config.toml
d_model = 128
vocab_size = 1504
qk_norm = true
init_std_up = 0.0405
optimizer = "soap_variant"
lr = 0.00805
lr_mult_qkv = 0.7
lr_head = 0.00709
warmup_steps = 40
schedule = "wsd"
seq_len = 512
doc_mask = true
train_tokens = 93480000
Each number is 128 + 24 x the weight over the matrix's rms, rounded and kept within 0 to 255. Layers, rows and columns count from 0. Numbers have three digits each.

# up: layer 3 MLP up, 256x128, rms 0.303, rows 213-255, columns 0-63
# down: layer 3 MLP down (transposed), 256x128, rms 0.308, rows 213-255, columns 0-63
up213:105119154155122113141128121149137117138084118150115156134124119130144152094082182138112099111088178083170108098111131127124139175095114141106118131145133156126157120091132101113124125129095151
down213:130113147166136159169085054129115137136126110111094117121128148160127102099102155144093113112104137133132121127135143149107129137095082139076122124108097162113161114106163106148120120162124121
up214:114116142122138111131115166125138136145123092073174132137169138095140141126145117085127137095143112120130174118067098112130125158140134114118149102118082134108111097101141129113132141119171132
down214:143090154137179138133147090123118136155088110107123150121131141128087173120150122125104124142130150137153099114141140159133154110127106136166121149101147141112136138090139128100141145128106122
up215:150107154115126155137114116165141113109155145130088100115112170129099138174140157168171125161152129095115143099105126114154111156119103130096128126103126157108107134149124120131148128162151118
down215:124115146100108143124166110115075110142148105179114139101101109109132141178118135113132154106151100078140118114132133109142134155110134055136166063127115131069133141133186115180159146128109107
up216:143113096102106154127116100160166154140158117157111093120090141137139099102135139113106100086112112128139098106071127121141159128136110161123140144152125111140085164134090129162096091149102142
down216:154109110133116115055095145121146116063163147070111135124164150082127159073078120094151135161127132149105114070112119101115143101134118171113128173123149104169064133117174168072083129122117116
up217:133099139092153132090092136116116125111143157096148136129094161168097144122098146122140100132166139129117138185135146133098108128139096152142115167125136128114072109138135055130148108138152126
down217:082125115078112136088137105107139111143122152173151148127150131110175138177152113133128152148124086136088153100132141109115134122122141147128120099109140070136169141107109180105126139110131110
up218:127120114107161112170160112079114091134119131109122116109148148150146160114120131137113165201115113115113117183134136133126123150098138106130118101164143113096119079153085119123122155142111168
down218:132116107140102124103130113078099129131156150124124122107105142125091129107085154135134125152133105122075139162100136136130136135127109142122082098142102145129145127117126155143125131124108122
up219:132126151127145143151140137107147199181150160156122139109177109129132135157098139120084140173084156131145102055111158118165122143151128110102122153115133112115169124112117088125146137160120126
down219:105126124163126136165082137138174134123119147160118160137148083124096133129107123154132164130118117150082119133131168163155134080095110136152131125153152086124186114105181127132155115133087078
up220:135119129095134141101172095162122130128118129130136119127114131153081132131153128124158129144143127117142100128066101108161144114114131109127146090134146120120118117118088165134146114139151123
down220:122119125111154164149127114126163131125123099139132083114103135121136100137118125130184138153145113154142109165123139124114163096108103103174124128158166099062144125136118127182167112113169141
up221:146158126188124099111134135124116100108126122113122142127103123112109139093108124143065113123143161107119096114120105153127112111122160130124165152126129136123125140072143115111121151116141153
down221:140115138156129118104132122162111148131152129155136159148122135153098141154129122164121115170117111121140162144177134148153147090102161142117128144100119130122126120152104168133151130179141104
up222:133138161148124124160119168180132152180097187129077115147108097136165113150110109135124141131135140129131153110113083133130113115135142143130133114105172140168132102107107115123102100105148181
down222:125105108142116125133131128140086135078129127094143120167155110127140183135099119146143158134135123143114120105081185138143123096120077123104086155151134132166086153135122153135101133134074152
up223:106090124159114086142102123114126183103092131137147182096100098065125135123145145122149129125165103128181106123159123084093146167081138133110136139139150147150104155113087107127145162152127127
down223:101092119138120161137130162071125128136140116170152132161140157133141124098136162133108148136089114122127196150129146144129115119095113104126131101126110098131119094136160135145085091101124120
up224:137113168140119124120127112122114149108091131108130138068115123095130143111077125146159108116086133115102160152124111158103162142117110153169172105088111161143129121101127072131148109104183128
down224:161124139149109095106091132134169140120121087151063139152113188126155087136153175154128114085138105125124126084179143114086145111098087195144149156149168130122133120140177130093100130051127180
up225:126114136121141125120146153115128144118134180128114083139122111134123130121143121135111114132122070102178205137161143164152163170076092103124141087081123171129140135169176123120113118150113083
down225:142133114108123163152181167158099134142158159083114161117172124119152159104135168098119128156120098157166125122148152149127142131182114135112126120105112164164115146168127150132174095122095137
up226:152121152130103118122129132130124112121124095136098145145119133093100120082150181111131161144079126123125109106146116134104092146146142100152110088139073150132125120170120134138088146135121138
down226:106084101150165068124137130158121140109147135103119155157131146085111109125139118131139142121167121111141118144121132136158135159102091155099155154120139156130101132116081124093121142123088139
up227:089103075179147124135094116149107137127102141116106120084096102128103129131119133095208172134164128142101152115192096115173125117116123081143175112120121133141137120118105119125132131105157159
down227:124127175096173156090144132160130116151096088157124139135050116109130065111126098077129158138123127130136136128138150110128129141126111142099131081105117083072156097134157135106132167134114117
up228:177108135109161079120119146167133134142135163134153119110151132159108090133121135117172145151149155121123138140134073132123143116136112090139145120119138140143139108121144110163109121125105135
down228:098134168155144126145125111158177131126135143093105123151168152147095109090127105107147127148155101134095148149115102144111191111078117100139128135139087173135145135138129132118126132127139125
up229:160156187161141132148142091131172124128133105098140155156166117105129160151150118139120109110160080101163119118140152097105175117118139147105192125097069128169090085132127124113109139150117120
down229:161160134100148133113091160147104155126112140065128136162138138099125092157163113134192135128083125126124191131123089095149102101157141166128163105130149131148131128127090131115151115157157098
up230:171124111106140098125093092123097088094124098115137111155170159136182117155144112086160150122126112130124090168134118139110160124139091163104106108115104127087141138159111143125135141159141125
down230:092128114111112135117102150152127076119171116134162134156141122131173133133132145156115100132118080087093135145164141160145126076136106157124090153129152125151125135154096088122122119120104116
up231:111128166150114133149136130146144119140113170188122111101082122111118157066140068121136155127146204141123149128103140167103097134143141088160164145113136112123169113133075121130127149115125121
down231:116124140142142121137137192150169087155118139121150138158138090164147132156107101162121097072124148093158165158158151158078156136097096107133157112143115134096113127098152117089157114173136139
up232:102137123138115142161115078139115155102136138161132128137133119098125135115148140118129145167094121152166131130124119129127173150133175116139107124142139109122156137149121124119136152129085115
down232:118099135123163161098114106128142136140163100125130139100112066183096128112110131135138119138114116127138128154134097073161127125114164151131134161135117133142138153120081131135146057112085103
up233:099091170143162111136153124136106128123114115147133162126131165111148111095092165096147129121106130117113149150088164136133165191128124124141176096107115119151153145134098116143131121132111141
down233:167118114138084159117165080162153164162168108102101152109086095133114167115061152100108109105181137075164102077146133149130137113160145141148145117142113170120116094124164114132156142134119142
up234:134169092107113163144103085124113097139159130178139101088153114145128147111137104097120166103120107089164145150141142153137110098110109095118130090098170129163106172162135092104157135150144122
down234:118138143146146127087108095142071104106151133118130145119166102092163095128189105152149145108148126108081135143110122128130124128107148144143137145113169096144099111095131129120124130104173139
up235:146116064120102134115102093102137164155131152134130176157116169121123138110155132115140139108110103138163043139116151154133138128080134125171147153120103150102121137097104127151137154117102159
down235:119140100101168109089106139143158124104100106115087148133113117109123119164113123148150136149148176121138163103111122133112089150183087138154130122103098154170118150159130118151134146111129096
up236:117124157124133152154143140123178111117130105108082108087119154111115131147086111141138145108087157141094133112139088077149140106098090172137122113145094117132099143136162117112114114140138131
down236:134098111107109100165132096146154108117140127144100120090141098109151139081122159131108109123123156143125124181157140114173108143112175099132143101105166102155108144156096131134085134094106157
up237:140102113112149173090106140134121131121154081140085111156132145158123090106115152126140162146119164072146129169131138135122122133134114121161120112122100115104132095153074089146200140160134157
down237:070082180073140130141087152099154119115099094123138105138119103112090129118088095149149131094124140139116173113143116134129105093107092125145139099143116107133098144147105142105138118115102100
up238:173164115106129167115145129120114093122122135132144125140131108166129153126121128152121109133154133101120130104117113166141143128122140096095145123136093126156146140116119131125137132115134107
down238:127143150187133136106104113122123147110136083124144109111053138096121149144130123140112124138159106125130122128112144126148133163141132164154173129159138115137125135116118179086115143152135124
up239:123091115125096154186120143146106136141119151131116086142088124159113142097121099129132096119143128130122178142114146123129135104150075129150098109122148143136112142088111125106093168149115149
down239:141126113119177158137122147098102138153134151130171112157160118122114113131125140123124166124112086135165146146127133104145124141142129136094078124170131114130179161147110149115156141125091133
up240:113118146163119127132074154154104104145117175162136150092118142113144150133105101145133150129155120124135111120125112126160120132124146136109136157165188142135147140098161088127135092092169118
down240:118085112152109124144172122134110111113105182121138188169156103141156118134099139162108158130155156095156106171119104144131147150118103094133156170103066191121130095156144103119125126105133100
up241:100137170129169121153140127144085163122122146131118090082175115114113160097145157145104103122122125120166135123155095139111087171158114088132109098123136172137129125146120188108087166139166143
down241:129090103088123128124101106112137097125132175106137161164120126134094130126105157152112133137129124105156146093161124164164158112133087148148144145154141114154132140110175101101156096181131128
up242:097169104159153131163145106083160142086160137147182136134102102120103115124144153104101122098115140151127174109119111152086131111099128142106121133153156146124095122138130161112131138127126116
down242:140127162144120123143148139163152151119131115107099148148112089164180141199153104114109135114136125127107113077118150140158126078091097108142111139122105157093101157129175120080108159137136146
up243:164121116143156084125129153135114114090143148132115126150129138169120118100138118148120131130148170162155121147114117152134140104084107132089127127133146128154099129163157148144113114132119090
down243:133103147109106157110074128081105148121154124116147159111144105122125121115127117102145165135099125087082056151128150142108161155154171100153091117159124073098106174115143128135154063119136131
up244:175082140165121145177142084089113130093118093103150120130161133118156136134129117130135155126132126146138157156124150137123171162108132145165146128115126128158128097115118146061095096111143138
down244:147103149115116140151135117120088123135130082099118177123132130107137150153131160149121162141117130118109123135152114167144127132129165121093145165136118101147153119115097133126150074126105126
up245:102128113124114126157136135154131145144123138111146112113122144156148169094185213126190098115093124143107185150132133125093114092120129102133131149100122141166103112112127135140119152157120146
down245:125144157169115118112120108152069166089151137155115142131106135152147132109144163141130152106131095094126133133148147127069134129129141172147146124154149130079152130115109174099132131163126089
up246:124144144125138128111129160172115060122122099094104112149119141120069156146164125174130084150157124123133073110164076107156137179154107111127160158116095106108125140169100123130138168115106125
down246:122157139149135145106139162117095125143135074138112130104113107088146093109141090152154131158139161115116100131142127136096117174127153117137110079091144121125169138140114176098131134113168106
up247:144127198134123135144128146151141141100149088132124146110112129166107140110115102090121107150162115112121104121126126155147173127097146076104133094128124104118129135139140125131193121148156125
down247:142090129134117124112129131158176126133140099147146150175108114116097151169130100140108132085113145146145114104145110094125138130136125133173172090157129106106160145140103120137104120149138131
up248:094179146121100107120127146141125148094122185125124085154123125155158119101107089083136132124119191167180126128108161156143156158085119150165145124136147129116147170102112154146133142126122101
down248:132090167099154115143126085119109136099144091127086111102109136153091137138134170101144150142097134122112125124159138157107117106147124136155131171118107105113126113119109123111125133104105138
up249:125134165135109131106123163118103102096128123109170135161136131165117100159122113127141113178172088103092120131093138181119148143190160094101167095140116136137134119068118085126135124154106151
down249:175133104134106119101113151141120103176112149148152134139108114127129073096134150137159141143149123122161114116121086136101122125124141122141138154149146149103132147125147116159140068095120139
up250:092132132136144114151104128146130094150135129089153112129123119139100177129126167164119093115139146113122156111141142123168126115102152071114140105159085139129131161139125145084129168112121134
down250:142124083191104142159121113086102156100138179136107147141188128149148117154102133137113172108144120152135110171143135117096095147184148088129121116114134146119138127139118140141128081108091125
up251:144113128185129141136100092069113145100155086126168150087086135164118152133138130149140083138161092137146139148133162119155167179131127088117104128081131102129062115159145151138179125158097112
down251:116114171158140152187155117173121140103110120127096123144172095078132152103140094113134109105163135134128165152104146119125098129149129124119172086132052099115125113122160130128099143145114131
up252:099100108103095073162089139126128139131113162140108075102130120143131133159114094153168112124111133126119137129116099131066128144074113114131167120103156147122131143149110095146120128175152141
down252:113169172139141103108117135138110086161106112118144101130151099115157086109122117148109165122140128114099108167118133108112156103124152136143141107145099127157144124101166110107120160127152122
up253:097146132174167087123153154132172203125134130104159116116131143159139136149141121118082148178112119114104143097135120163144151113171150094156085152106119120121080105133096171130099155122170122
down253:087115122122143088120114130137132097123173140150130164124086132121136133146101150141071178098111087157165137158133123106081151114098143084122143125146130079125117163117135112138143103123189113
up254:178176124107170082121123178112101150123098092116143122138152133154120105124085116119131157143118086143129142095134132141149162168084096140071099115150102095115146157109128081132136083157141134
down254:129172174129093122115145173105110127152089099094130106121127160153200133112155120156123101095158099145116175164116129123088065129140092144131125124145146135100138081128131128082144158152124159
up255:138178113111157132135145127180147174133122156099176133145157123174097108135116126116115149152143100097139113121106146153125160134163153125137093107107110115138081117152145089132147171171145144
down255:097132152154155105126115128160151095136102136163145141126149116121071095138132110157117136117126120106105118118126119111133156138092151148157107123131135134156151112127140143116125114123150145